Each number is 500 + 25 x the weight over its row's rms, rounded and kept within 0 to 999. Layers, rows and columns count from 0. Numbers have three digits each. The size before them is the row's rms in percent of the matrix's.

# gate: layer 3 MLP gate, 192x64, rms 0.208, rows 33-99, columns 0-63
# up: layer 3 MLP up, 192x64, rms 0.204, rows 33-99, columns 0-63
# down: layer 3 MLP down (transposed), 192x64, rms 0.145, rows 33-98, columns 0-63
gate33 117:472485488515529508515469519477513482474554489502499521524531502503522557502511491534493525508481458491455487499529486498547518494517477483450490453526544489509517491514472486455455523480514492
up33 112:532504489506490512467489490495525530510461473487483493479468531521477472488506488463495516456545508537557482498449509513473488493529502533531480540498482491473454490509546511509536536486495518
down33 117:482495486515522486542504530502476477491553512530515508510530476489522536523492489542469525537448478471445522503526475502532495484525504459510497484508529496540535521501476480450481489478521493
gate34 100:530476491499478497455479477465497511500514545470516504561526516491502480512475497476510495481528504479529449472478467512500543521540525515537531485486493442460517510525487512525504463502507502
up34 112:506524527507537522522534499530479489487500466532473485461517509483540516465487518511501438496511504518501579513512539503481462521460457508487539511508517519493497526484490510492457521515486498
down34 107:518497502467536510511492520471476480487546470520490501454509531515534516492457500481467466443518515485528530493506510499466469520504448534498520485477513502482530529464518511538539516528518504
gate35 066:503504440506476510513504479494447495529489487499489487501442478542510544471517524522512491501494475482472484536503514462495458526474497526530471495499527500484474467468510466530523490444512514
up35 080:494508539480512481485468513493543458482507554513507494483522521464467478544455486493530488475517509497533549501495499515479571506491501475462513532498472519501500533533484522482482501525481493
down35 093:554495514503488491490523527478478551512419523511512503504481540476519459567506523513476511511532527503520501498485517474520464520496518482524514470507503496526511519503509474491521522464528479
gate36 089:477485486455525506522498523500533487482496499502499523515523516522525468488491489488448532565484505502474472498485485533557496509444515512471487482508562502490529502528513495481477496541519462
up36 088:491515503512433476484499484521484529552509518494510462501461480510504496534511475521542506435523508496532531499511514466457514516536490491514493524484452533506510484472506497485525467466503523
down36 069:487513470511527528509476494489520511471542487556488524494521512517504447477481475477484510537492511502474512458479494551500490519452509498483471470528520461527457514534489516470471516540508484
gate37 102:468492462511468487470518512539559470524476516493508507507458516518524508483529483490520507501499516531502532500475482512458546512538531501492472488496524561503496489472502519466557505463516497
up37 096:497532507498484516518463515488471491543520478455499517503497450469503560573489486500476489521532491527514495506490483486504501496481456522511494480477510435478476487509495492535462506536486513
down37 098:541470466501529504502536496539491487464466515550486522473513546519499455464499515520509536500508481492485496457492504498552509484492538472512494491541476501500524520457466465466504505482519485
gate38 097:497513487506522534503516503439497476527486529499476509450486497508469492493497498482469478488468534550468503485476533495492533468492454499461539506471547473498529505499517485526495526506489442
up38 094:511484541509467450503492484539519481473501474533520528548517494529543548498504486523524513518500474486531510520479468512461479492498516492521483506492452536514443509489478494464497485477543505
down38 091:482459477489490496481504537485459505529535537485465486486473525474462487544484515505478500477522557498510491534516524465523485490479481555488492464492512490497535508503510488508547491453472521
gate39 092:531556497502477517502493496509476490494468501499526494526531540498484529499499493528501475482496456499506543471515498473520478514535525506478499520521472520461525542498515519505489493477498400
up39 099:531515490469504538480455510522478464475486478519519526489563514520494528474463491490509442510480511510520526491513506495501500514532505450495481498516500552470518534505462501528479516504531454
down39 092:440502447519506524517514489475531474487453497554495575455492508513468515493493493501502464489508501491484498520489458486484519496479532500513488527461492506480493486522476486516491535513463530
gate40 093:462494505501523525481463517504503484492487485479445509522503486448506516507501489451478546475508499467492488518499534442474538464508502471479516512518528501517502442496558508520504531520507511
up40 088:502492489505447454510509522543533512528513493527519481437470517533535482480517524548492475499516487514494525442505470501517457528501510498499480532475482514480510546518495500466506506482524483
down40 093:522482542502468499491475476514469510500526496472478468532512517502519487527518525459440557545532539490501532523533546495494512513502464504477493490526490509508463482484533519479512507511531530
gate41 076:479561493496508525531519538500491498539503534469478518502504504513483517539482510481479519452520534515525479496510523476494506480543495484577515530492514493471479449536500507498520524523509474
up41 117:511434486470495449474484500505468471503508481538529510494513547509514527488475513464501472539464516524497496484490467506478545475454510509471499497487528470496475539518514511481459496532496473
down41 097:496461511514511486485468541513443502495532508525512501506473543498519527505478523467510486499489537531525494504479486507538549506435497496459510516504547467522490543485523487481519489533486472
gate42 099:472541498495447465481523494476489500466483555517506458494498499517517544502512516490497508525511571525479531491463459505506508469513494539476497486508550483479521522497499522464481530499521499
up42 110:536468498506559501536476497497480501545520489491507555493527566525457496471451474537499507501505490504509484519486541500497494525508496533486515517523508465524456480497493488497508474508472461
down42 099:510497489489486474509513492453467532508497536503503528516459497492491530515477530508463523538513541485449530481508481466496502500537511527529504464504526446504512535524471543485523500464529474
gate43 101:511536464460541483473446507502512482500511440496490497524511535477486550526470515466516511517479516505457497493523518484488535494461493511451530456494503467516486506505482494505504525522503540
up43 103:509541491480519510472502507474521488525504445457523515533526516479505540529494520440552542520473504507480487498507523498514550477473481490460521474512498504518448505503501503519482534514509523
down43 094:457487523517486549514517518483511494493470566522483498494482447538517493458502500531511462482485494498507459508469480510421485466508500476515488504499498518470502492489473488464523486492521471
gate44 094:526470481540521466495526527515512480508475498481512480509543488446520509507500491513451526561528558489509527513482505500479498532518495506540521470504506486483547503462521534531497511494467505
up44 097:506501499548524452511513541497525475527507470478482496507554503483526519494492496525485493534516554491533521497474535472494476525532483535556529475481467480510546498500521528506492485500469485
down44 090:487518515523519481516517497505506510537511480512468484526509468501521507471531442479519478551463535503502510498460479467476474500514502528497553529512503475473499468481522490480529485517426515
gate45 097:500469499523537491490448495527472458496509453453531503483490510478513502508542529476524492492483526547494473474494497518482495510519480440498467478458505505499469516483501524479477458540514478
up45 113:496535547514526514487568525479501536499491570523496486509493465496523475505493503504529487498515476483495511528464507512514499489505537516497499538529501505498532499483484497536526561450466517
down45 114:461478479544534491467477471508502458484496499458485493513514506501488471471528513511493509533484576521498496479506516514477479485549502446495485522501534523495486502496501512487501472503550446
gate46 108:519523481492479479505503527490472522543463484514473518534475543513479503486456532553516500530517512519489554532493506461510512505506508525516494512484491506567516493517480512493430494525507511
up46 097:544474491550500516524501547477473504517492442496515497489511518535499539493486508530536475474488499487534450493478517474509519485509447510478545477487505489486506535481501487487477448521502465
down46 101:487447516492518507509484543491442508484478509471492479493501551513506494466512500497504528530488503490489479496528540467549490465531441520516482505481490511516546542476503497506515456465509486
gate47 108:510518485494494450532505513501534526520490508508503484531504552503515501490521491537460498536484518516492563532499463516534489492513514512475492467522545461516496496485462530476445534527507526
up47 095:518535521519499475494540537485546542512491519513495485543479530491526448486502515521478471512482486534512534514482476533517508522526492486459505492524551514505478480511474539464474507543482481
down47 100:469475498483506529488467476503499484481502481481546517469487468503463508474468477489527522468514506483504441495490548498481491509493488499530530496456468530466535505490566469512493452488487492
gate48 097:522484526490483493481519477510531470549518529520481468490495505484463505508484502462549488472496512492497506507518521494469469472476476479479539561479469470525475536511474483485554534470488518
up48 111:528505495490459515496507453516514492542549504508477478502472506486481502508463480468532492454487499496493478488502525498477477458471465504492539526507477463538466545506455478506539493474472528
down48 098:510519530461490509507499478517551484498446472550480484501496496512485503466507482537514499473527493488542468523526511492488452479502480520484474538542473485518509485503494463549461505482472536
gate49 104:484476530553474480476548513487504523505474534500471493503517477504501484480522534520503514485525522474512515485515485473505468542524521463521476536499490549484535509448459540523515463493499523
up49 103:503536490506490507498463471490493487536498460464493483466500486469540531502511479527521487486441549541499507490538497490520499464501483499472489498472502495523485545527565486521524460505478486
down49 101:492502482528500474508507468498488494479474522501476504495488465487539494517539518512482493496442477533505490475510523476496475465525536453491535506483508512519512504472554486492556435476497461
gate50 110:499452488497495529454496476511519519510477487496520520432492469501463506476490482501484519504483500458500504537498496535477503529517514525550481477554473518539491514483489496556519480520499540
up50 118:492547501520497452539509506495485483475499514524498479560501511463508479495492538467475490489521495534485498476494500489502481501472464488442524506466523495441530471496507497473527519541516455
down50 121:543425466475505523474485469497493533520499488481510510468506484518494504514486483515523526512447501468520527532474517496505513488516527491569508503513469494542462534510482521529505528474501514
gate51 100:516518533472507521492544500493517508523462548494515471503554525524486492496534520537537528505492530491502514534469517494522490478458499524459499505524539491465568516477488525499514486526507486
up51 101:497510503489518528506492471491521487475456541512479504473525490494535522459509510457496503446471520517459526494494484487498498494485448482446482440532531512503499521523532523498538490520468511
down51 103:434520481482483479502463516535510492451513521522490505487501472482519514491460477455476483495504497546520511503511528526519498525518486446439498517485497524518504465540524453497504483514488515
gate52 092:506543495543549511463489542470534496477481512461439487504518487489473504483466501504462478473542501499480470494533520482510493514532472528533516471511508511513504485494499454460504520476472489
up52 104:501555521491503515448532488487486503489484529539491488482494527545517451508475498514475460500496521517488481492514503528477547512469493496538528496505496521493521503517549486433547514495492526
down52 098:495500525516486497500483478488503471504527480469495516511474450490476481485471503495503491540486474526542542518499488502497522505511500565480441527479509520455457497472459501556501512495491540
gate53 099:477500488464483521532506562527456479548477501497491486495469511516466474505499487513481500503485507495455485516477508460492568503450495489517495475475526546529493504498489471505507481507485446
up53 103:451521482469483494441482521504507473510464455512527480519508487515480493530499503538514513505492473472483551535485478506487528529477503474489484451490508513459509526462497505502484556477534489
down53 102:526461513499526541513505458495491512518485527502467481491534509464479450513502527529478512480474531523482526512549501524523485505493507473492487472535533497512502478510486466519503546499423515
gate54 080:509518449537474507485522483481558533524475520469522538476498509473512495479546547517482509500470506522483528501512490483531529473517476508491505486512515514496513449507524472537537557512493513
up54 088:511532455512473512484533487502542509501495536483529508466503514490481508498519564543497486480482551530487532519505471474502533471508483518486499491518539516491529487483489476532518562539482505
down54 088:459525513475513492500499500516475484517522468491507490485512493522466504516502449510561438471505481502458514504488474527456501479531469457526520544501466489475464517516495516498485516490480546
gate55 100:552508550463524503458487449514482548452509515533501484522505483510496504471526525498507492495541512535477502470497536500518469471517502501510529526559485500503548480505487475520490504477496509
up55 094:532498539448490477481489472469505491494497525545465529528501517520475495498578479491493511518523531521516459485506494506478492474489542520522503480540471505539492509484495472492501541516538523
down55 105:540486526495497496514525471580521442508507480520540523509509500521465507511520510534520491504538500489481509499530521508499502488513493500474500490537506524496491472515497508498444527520419496
gate56 107:509508512543448479453518509518525520481469527511501470494496505479447484508513485506486476477479514542490498477524532521488497460537507562502522508538502516484500487435488500518516544504524500
up56 102:481502494442494531502534458498463475497560487487508485505492514515526528469476520496519473487510460467528494521512483479485477511477488485549454503494457492500512476570522500469481494506488496
down56 121:537482492533456491500459538513520513474459504526514458515483494488512483557506496476477511497489526532507509467503505519510497466529474527470546495525549506502477507482448491531505552490502513
gate57 098:540481489509530503509473496526518469537479471511504516535527517459488548487499491492521480464498487515494528554514546476503498512497491494470544523481509469522469500487480446488553534467488504
up57 116:491520497499497462498537478508504548502521505476500474449477488519518463534507515507449504499521510540491496467499477539512491471518496505512482477503513516470554491518515566504436480531509510
down57 108:501477485512547508496494517493473482497564489489544492455473515526553455545515503499486531504494508494476505507491501519534472494528506484525514469544485508492528533527526532524524544515495466
gate58 115:506487520492497552472514466500476495484498474537513515561531490457504477482506493444539533505506491552476483529497488526496450475483491502524492517519517506474458505506475496519528519485497551
up58 096:528468525546505461488519469518510505493515539508471492437525477515493471534483527520501493449489496459546478492513519519502489470537508473482482532500468487528519514475479476518506463532490475
down58 113:522522529468508567477508464483500489501474489535529507549523519453510480487493485459522527510494485552463478526506515502495442485476484508501497514518512498485463523510462479526510527464490504
gate59 101:527495492516505496467518512569491529522514494491489484503486537479489486498450526487457511443507518501504488508511488522487506502529486543482472488529506474482513554461499496497478465471476566
up59 100:450482521468513527521495488435487456463526500516508492469487480512504520491492520478537460525481529524516488516478517502469501503456498464462522514483508486522465485554496492484522523519545489
down59 098:537499496508458511513545475535505538489472497547468536487511531513530507515516470510492532516531502493524510515488521481479533512509490489530487522509536477533510493527471473495504506486566435
gate60 109:472517551524548546506509518477532497491470465492473512486514482531519529469518464500466510504513526496517516500491542491480492433524525502498489519479489529541495538475458528498523505536502499
up60 114:508499468479435448481524502484518477505516548504537502528524518482484484555472508470461494500507520500500469486489488502485553497512519488497527483503516531476517472554499478471456488510497525
down60 112:513495485461483455458527508513468509485518544522504508503485499486444506520483516509573498472483511521472524538469462508524482542462494503501493472473516515501488453496541496530485498511501478
gate61 097:537516516552493520472547468486519485473452525500466489516542480503456450486500503519455524496535506522510513503495516522498469499516508468535497483523517506476515535465503499501523546467476495
up61 116:472500512461461507427458473485480522491528489539498501490484504518519527492505501474540502473451517483484505499556510504473504510502477502502451515538469507523479513519437501503495513518489522
down61 107:533477480467466523429503483493436508470491521487498490493505492509509505498516537509482539503483525511500526490534503480519489519520521465541450503508484502537488516483432484490531515497503468
gate62 107:536468438517509506531480520513497519509515518522527462496523537507509491518487451524496533472521483485523476520502476472476480508498485520548479481487486562507476496521497525491476568495502524
up62 116:500529535518484463473491478511494457518487477510472518491483494479466487442529511494510501502480545475510543529481518504491499513441530482474519486499500471524540535476452512513534476494472467
down62 106:538484451511503495509508511512444486478515525488531502507488532527497487514502465506527548473479545475501541520490524489532479522492470514555472518518501514539496540467486491499536493452486484
gate63 112:516484491486481490474479500551493519504476455506453513485502522508497538508490525512537516503515493501497494537511468472517519457491430484502479442552527517457468505483515510491529491537498510
up63 099:503493506509498469479488469544538507489534510514479513552499514517521508469521523529493496487515494506492514464544544463499492472517478505492475446539493536474508480507495544456535466530484534
down63 112:482516503525497520529494546472472478478509553524536468494490495483517479503495468476469503485466497499494490501519503535513467535508561507525522538451480450522517515487482480538460520482499483
gate64 108:517478494535491495475535456514530504475523471498462529474456496487485476529466477450492504474537499512483470504471498493491470486484499501528489496555524492510477464457480490515474512443481524
up64 098:480476502512520449487516518509528500461521494512478516504517447492510528527476512507530457510461510466475510521475490510488463514519504505451522486517549449484494433518489481506536498509518481
down64 090:472492513462551512490497463493504472454472488542512485506534511494487554483538500528463495522461501490513493484508520469501521504532514471519501535489498499563536538526512493480539524516479501
gate65 086:499474514488457477469529482516474489453500500540486513497473535521476532512501535496520494510483542490454515512467499552497463503502523497549518475461487499500518462501484537492493490436518502
up65 086:518481466501484459514565502521495513494477465527492497482488499517476515501506504549467515519493535506475531523482521543511468509525517502553531483454502476509537494502535537504474502450524510
down65 087:477513472498474503497522504520506481506465470485494478477493491493454517475514452560500520512521446505536461522473513493468494496501481513499516511493475466494509487497510461517419479521464527
gate66 088:523507461538579507485521486534541484506467511481482472493468502498525533529496495447481520483519478522504534524483481481506478527514474487511481520504497533480492502457456486491492538468508518
up66 122:524545442501506480539490524501504503534504477463509513502459519518464522527492483508487538468519474510459492495511475489521500482490493527511495519541531499512486462512501464458429482474526492
down66 102:513518452485486481544515548483508492505494494459534513470460488503480526534477513528491526515508480517440482497476461496515499468500506545491485511536513485508495475476483475468431475487507502
gate67 102:497490487483491491497458502518455465479428445536541483501494503478499461483517487478481522519477504463540521495504511511528511488483507478518446468515458522509482507505507514462492546506508481
up67 103:493482498481513465524468503515484474490463443563521494481535504492481494479526479452470514520467531490530525501522526493480528478485495497533473504480455507535470517487505526485528538535516494
down67 096:490531550484515506461525498493514503513521505502463495455509514521491540461455493501490467492521466523493437538514439498479522516502490480499502526445506505508542498487516500491499482552504502
gate68 115:488473531516467520472514500508472501441513510509478496466480494535477485480502504477515504494466535542476515523503541494506554513531504447518455468509504503520511536522495527529457538495475502
up68 096:487506493469507451493471479502520501546470509512515519548549499495502477495477510488482480535507492457520485477496469523529457490477523535488543526462499481501474497462536488478564489511503520
down68 096:495475519523475540490506546494467530463538511487483496448478511494503503518496518503520504502464530536489520539489512494487561508540495455526456469522501465515483532526501506519481526526489471
gate69 089:502531465484489501472496471508522466484468513503490514498469478533483494538472494528485524503482458478416503498516467478535496507474496505485524505552484545514511469483497467502479534502535471
up69 086:485514504537457509499505470499514498526485508464524511530471540535497476533495490488473548478465467516464485530561483516501530517504492475480481495512501472502486486500518490475433526450508503
down69 086:464502533502518469538455512521487486525538484522493530517532530506517475487508470490516488486516531482534490532480494477474515548541462490530485511468484466462477498462480510507507442505483523
gate70 095:526563507508535518524499454495454541517523492525541449514515482513476485497501478527515496502465522498523506498507520512424494489489529523507502518510516476520500545514480467477493517516515466
up70 093:485499465508454484499500545533526538501557517496465519527473541526474503512507498468527533481501473548480462476537515502509480491492443494468493508491485510521493507518509528474503493458477525
down70 096:490483479525458523465495503473493457494473507477503460475490545481489542494488511517468566476574489504497489500502539482543509495495462468487481516487497507506500464511500494488531494504458517
gate71 102:497496513512503508521529485542463470491490468505489480505523520522515482536488518510506502538480527514524478535506490500519495490493456457515483495509528531523549572436454525518479521510504515
up71 124:523510468453508478479462510526485502542511502513515496482476532511490524502423519475503481482514491496466520507454502501487508516497514543484527511497540481511514487531509481472418504522520487
down71 100:484458493495476504514495516543449461532505505520494470483478538489484481520432513491492490507525557499482523506478509520484512502501467506491485518508527498527532560486505513478454518529543501
gate72 087:461501482502478513521496539521509499489476503515443517518490553481486504501558502520477482522503522507500488470496526513550540522463503513479528493495530442441449528496501498499504512500515483
up72 105:527525505475531489476516509455517489523504491444519525535544511520510484505476488534468501526512504505514486499503494474470503462508467494521495470515511487522543506509550498506418500478546505
down72 098:480504485507467521483547513502511524495520506517464497532462565479497499553546510510451493505515534513520516485513538497550474500502517476498528498508541467504460527500490511484520499527543484
gate73 101:515498498500534501468478537475494546523501540505493493462553546494465529450520482516479464497495522480550540493491481516496496497474487478524505458505532506503507487496490472534474506470473456
up73 086:449487511524513507532491475492534459485517438512477501521476487504517538520507469503498544499476518490453485486496497500471469485517493530485473552530485510497475492535507533454547514505524518
down73 090:482498462532476446489485553443517523510483499474455521493448516514495499525535524469495490527506503506473494499533503493475479528522484515545451463506508479505519500487486475508499472480543502
gate74 092:500496512516525481491494500522497538490492490532451485527513502482494544476473514513467543490499514469514495503560518517501493534488547523533521497514532450493484496505544475545458463508535518
up74 096:483517541468455526507517471483519493492540538491507488496474510508466447539549487484529483480487493523490476520461478538478498499517466478495489515496482531521504544517440517477517533515494495
down74 096:524498500540464493496497463497439516483477553479433505496486505481472473489519519520490547536548471483529510512458539486510513507518499500529513542511508517501504518510519498494494527503465468
gate75 086:468460460537491486496519504526483518518512525531469472545449474492473496532459474520493497499502433491486514486513510490472495498470452487477486495480517515507538511449528523477507523493514521
up75 084:515509522489542534504484491501551461466497473487477522464551528490539502504565514514511548533506539495518482500486457531519488486521537507518504492518525481485462482531509468507484491489497499
down75 082:508500471516495475502460479469481496508483514511531479510476497479515518516440499535448538473501484490505525517487526534486520496502496486508474509461530476564506510490492491502538490514583492
gate76 085:464526474471496509485470532482539489521527489437526505505512501544522480512512466501526474487447511485531493499502472518481526527486509484527470502458503506503494527473519524445462505481538477
up76 096:507492541529507503489533462512478548466483532525485461545482496471465509495535519529477512519556484484475505489511529481484482489531514502479507528548506508513512491525486480534518553479464496
down76 091:453520475498482504500484547481502504523518526434512511481488493531499469511526495500512512474444526519535513499475466535486525534473511491538485482482509497513481510485495522451503499476569490
gate77 096:488497531516520502431510513471538469492520472499475505508519492487522526512536501478500518497501513489542452528505517498460516500482501523477449544482540491523513510462458539531512488522489465
up77 092:502482547498538497468492468459509502482506516521492501471472475511464512491516520539486483481531535512503497519537531487473487487465490538483481543524523519542485509507500484533505453542494439
down77 102:495499481538478525512514523484448501538502495479502525479486455526466504505521508512512497476498506499544471433456499466491510502480494491532517521510468441451507560490494511507476490499507515
gate78 087:500543510491475500459500471513483469535477516465486509476508521541544519549502555492499460560482519483495508477491503465479525468499492477511514522492493480460472529493489466491501538503510535
up78 094:508454506520504514528486506491519474510526478528496536501521468479470468468474491521494577477514511494516474506458462524501477561491513533495495486509503512514472444514492516481520471506498459
down78 096:505482510518547475479482498476577493474510520507496513508492525489456501490491468525497536497521512506507461551538520499546465563487482516497465497507529492526507498518506485493523466525508533
gate79 106:491530505520542488513506512462502568511535505518467527480486500483476497438512470529494569525502495540534517498531516506466471505530513481493504482518459502510509523493489523514505514468533509
up79 094:477508514477502494503499463510482535471488526477519514517520502524518526468444498503465507524535468525472520468473524538485481555528502481498535468533512476489501527444500510512451520508528512
down79 091:492544506511512515490516484493492503503495485506518513537499496508519560475436515524552474559485471488489519483474478497511553516517511475497507466532487497456481470503515493486452537514485525
gate80 112:482465506500500493466520535474499554486472499501530492504508530558458520483530523485456528506505500485481519457487504493550522462474493476489478479528540527518501534501527510500457501495463485
up80 100:495520466482497489487511554525480529473498503483533496513521487500466473483522496503512469491487512493561484515504507488516514482564484461531458533529514516462500428504513519502539509474519500
down80 110:507554467502491466539483520485491519504504489551473541504496495485493449527480485528480551495452467483488495548513526503487507523502509492491498480465503472514543457496477517498517492496547528
gate81 101:527513524530499503495476466447432489484467467495523541499481516487522508463533514498486474482482514515489549471522473472465519532464523481460488497537505487488470504506509485472479460505501500
up81 099:519527488530495501505443496468434459506443478492501553499487514494511510465528520508491500502496520514530544508489481469499525517481521497482470515518538477506472482510519485499458440507497509
down81 097:482489471489503485514477542491590522475550492542517484531505520500476498515456468492508492509506489490498450522521497543532491507508463532506526502478491527476520484504507522518475542497480486
gate82 079:495522496480473563498477508464479498474467510508506469511545490523502474500495506528494451497505521483486470487531506497568525475540473460511473467514462517467528511515526513510508544508523508
up82 077:545480518523559537511493503492478506478483471486483503468489492517542522485497509522497457528502517521486516541518471498502501536503488510496475453501506449447517456470480509461512520522512541
down82 079:518473523495522465475448479471528510492521517483488494521535508504481505529529503485520510490532514494566513496489500509477484537458516545455523490509520550503495503472527477494533473470467537
gate83 104:489570537507469513497498520489452503473490467534478523539528504482490482499538529528491513503482477487489527466471519552506498491554522497508476490507531511526510500475502539487497508445478500
up83 095:517472528483512512502435505502446455496544500533534515525519488457506500478499517484499489494534548482508453492478465460520495506475495513504515487513528461502493504519507481485534492511456543
down83 097:509519469534504538490458495502596538518530527490471499491496499507498532531472523508515496463519500520478492518502536495482524529522466531501488490503505496465475503494525507511474498547495453
gate84 105:482450504557525508521504555509536486487464537520456495476517485520528498450503517497521498500519517482469538536499488458513486486514491474470484489504498512500537473460523530466526525500500488
up84 099:528520521505482531543492505453473523503493528486543505526479492493443454470491486474497523492541510485527510536494528526497519525525503488542506530532461523525488485497457486517506465473483532
down84 088:468509480511504530520468543502526510493470533510452527471502453505497489487502515439479526494535482481549478521476459438474525494519536524513481505514497491477477494494496515479498513460482497
gate85 095:506531536524474498524508498484494462514447526486545517469531516497520507482491518511502513485530479485508565500513527481504501466485539486481477451512515529475508494471528485500461526523558476
up85 097:503553507533497487472497503473478514501492501528559508530533486529523531487479477529503533491540497509528527486499546483475482498526514478502447484494540496487528479535527481486442510501470474
down85 094:481524457523503494475498491515514492480532459516514503512522428509503520491465466548490504489465488494512467513488470507467470483520499490529513513462510490478506505548463509513468496486427510
gate86 100:490535541510494492501550517500471485541514570523507500537458562531489488500481495506516519506526512537486513497535504486494510474504512494473530547481509505495506476485517535493467513497531452
up86 088:503490494522535453527564485494519514481505530503501501495527504489447514573500507485509499524527482510478498514457510499493505502481485502520558529486519468516452511486515519545518513525476468
down86 091:461501524559507525484518533504505493531521561501481506492490526520486500511509516510494520516539481500508477470507529476470511499506520567485566505515552492478489473501538508494492517512525463
gate87 101:509531537496497486542453494520493490500502511489488475525501483552499536502508503508509471490508501499412483488486520479522480509485474504433536523496508488474508518513483489467530514485545457
up87 121:504534517483502490544441503514502476504497493486488491548481507546536526522526512496519484505495486502412501491482507489526494493484497497438530498474521488464499496509496489450505499479527458
down87 096:472531499495485471510524513512481469510492470502517481520485499499478465457529508505510470495513502546518491466521454567491479502478470505470494456462481496464507478497501508503500514563491557
gate88 094:504457525483507483464494453512454505521467468501498483500489514475515494518460529456481484542498508520490526490485511533499497468521529547478487501457498428487486525470498530495490492538484509
up88 091:475463548525537508452558472482472479484483503534497533475527539479473513496514543505507480524479520484511466502495521532536493498511488537509528466474497479514501533459492519527520501524517517
down88 100:462442537505491523480507484483479490479467531516522505486540531468497473498479514495492490514499516501518511518508510513514534492541530541490501478463497460505524520468551520530508462543481555
gate89 092:564520498496539496523489500512485571504492489471507500443481506485482538499502494484515493483509484462506523451491498508528464514471502531506505489518483499503530467543510474507485457483540456
up89 107:547522500507518508542502503501477566493501483482511463452504487513473493518520506539486494502503480463501514450488483506526476472476487553500522538509495476503513479533533479498478477537558506
down89 106:546522511481518490524528517515480503516502484488513485481518499482447477477499459518521465451486500503484510457484482490505482508510485528494491525520500440429509453528513501470515474499552501
gate90 102:529523511500483537463500534511545508536508472503489550467501519510504480498481474493480482452517515500515519532486508489514503535499553538537511529534512497479521510507468487533463438499529507
up90 088:504492532488487526458461480492549499462485544543517534490497523529517475490535458530467513512464512508521521517520462521528488475494543480495458496479497491494511494466540545515488519506508500
down90 096:488523518472479534514487472507513462473497521528497500521507457548487516499479446530522509496464468490507485520502445549503486446503503489485491504466462537480530506497502506467541530510477504
gate91 087:514473504464444525520531518493441509474473538479481492517474493482512459504460561522536489522540490506465502504503530521518471505491452488465492495480513513516517508503505510506502508537460490
up91 101:510527522516549485487487490512549488474507476501529498477544498509502493490519463470487491472493487490520520489517484480494538494487528496545522505529503459467523545471462457526470499458551524
down91 095:493521513495455513472506493494529478517528504473476519487539544479506484514504514462486493476529544488504516467474532489500493503490505505529498510438508470486490557471494466487504524495576473
gate92 091:533524445477522487503458508514520496520518449521537482493521460486499486495490472505527550488522475512501518459454483500478529469473521508506512483558506466476494499525489493478489493537542489
up92 078:558485463506505480487518507519527505534510427515524499489470471493477509458476472515502544494492483509459528496457497494516488503499481514467514534535543465502482505518527483465500491545499490
down92 083:498488527486539484484527472447511488512499552502472507509514517487491479538537541489471491511532495494492471517540479494471487508534496516489499464462509548521515461515478511498523531439502538
gate93 100:502477499476525495485496491516451499486478505531481506483508542489486505500464507511503482545440486534480487498477476534509529464484499468481527488486530465502486527493547506579523530511469488
up93 094:490475507474487516480512515532502467481463469489520560489505505491506511497480483499527493557450484515531481512500479499491526451470480486489482476522530493517497552530538536504487524526552526
down93 093:530509483504487499531484512472529504521510492507511477511478509487482477503540475481529528487586491477501547497516519475497473544521497522532477499513489528479497499506432493446495484480539487
gate94 111:524522499461477509514453525474492457529505475470530506496528500498520482512529492497494518487525525515510492539482501500481546466513519489459489498466565456513480534490526485473439509527499499
up94 093:466489521546555501491559481505502547513481524508510476529504503541511504499510491484523497523501492495489512454520517518523486497488450527543520498478479519472515507436467525513528524473488476
down94 089:521557521472474456520462489503492449488516511511510499502512457493514458474522496487485557493512540517505492527495524488484546462480526484471521528516522491543492508522507486473492478532521468
gate95 123:513527544541519516524497537491491471488488513507500494527486555505545507465508507481506470494528497498480533496522498519479496551496490471498493501497526488470487464451454497463480532438529514
up95 132:513488460484535479452523493489533506511513487460474489478539444494459500538511501503508537516468527516533448500471503521517504495501514522503539484503512490507531560519514516514503512551480479
down95 105:508514492506507538472511460468520483503550534464498532502496524518526479541497517497470502515492485513461540532525562478505484504490481501513519494492540492502492508506494524494527476440554461
gate96 097:493502492485483540469469475436500507514462546513500467532506500467520505529498510546515482452503481509490535524525515531515482526493508458532497467540490529519498453530500487477491527493483486
up96 129:518550475473484493537467515500478512495550469472504526493467494517517532517512482511469507470511467507493465459509503479481509467467463514499532509513464439496479478512487463500494446490512523
down96 115:469555480497529462547477507495509511510535460487541510526514484475476494508497503504514488492473493480495500457520494484507521443512480513528511523470470479487465506534509445558522475494483511
gate97 110:510499490489489531505479531499465510484496460508519511506484545476521506477503522479493514475537518509509487535515496500464487510557530527540453534539516521486486441506471507461489516487485559
up97 099:509487486490458512516491521499470531505505459508523511490498546472524490474492528502471505511528503519525479522524480497466489494556533511551442526552508510510489451490468504470494513511477544
down97 078:497519521463445497511494528507536483513463498550478467510506503513502506458513478500521487510550512531513504492524521543484494512530510499511464498566466543517504470485503501511447489521495534
gate98 092:498460474477538496504480504523472499479482511526468523474455468524559528454519499525473499525511473524540513507486499525540500502556534525491485495450520494520503504483501516499480492527543508
up98 098:511501490489544506445460477537502512494513472523511508501421480526526544469521466529479511483486482476523521462509499512478492520533511554499485494487505491530496493517475498504484479508555485
down98 104:466530504503450497524527471478519477498484420481488519487521473484465480480490503494501493473530507502454490497479526473511520502494493498508516539506486505466484495541492471466478471453461543
gate99 111:521453494506508533503531524497459488474540472507509495511478546503498487507453497523502453532503468484484441525507504555536507457521506518502499521503515512530504502488529509548545480510489496
up99 094:497503501494510484503487480538524519520475485517500471534496463500503500521509523505543491459558500506516535525485512468500500547548489487497509485487469473522557455502513510468504544440524486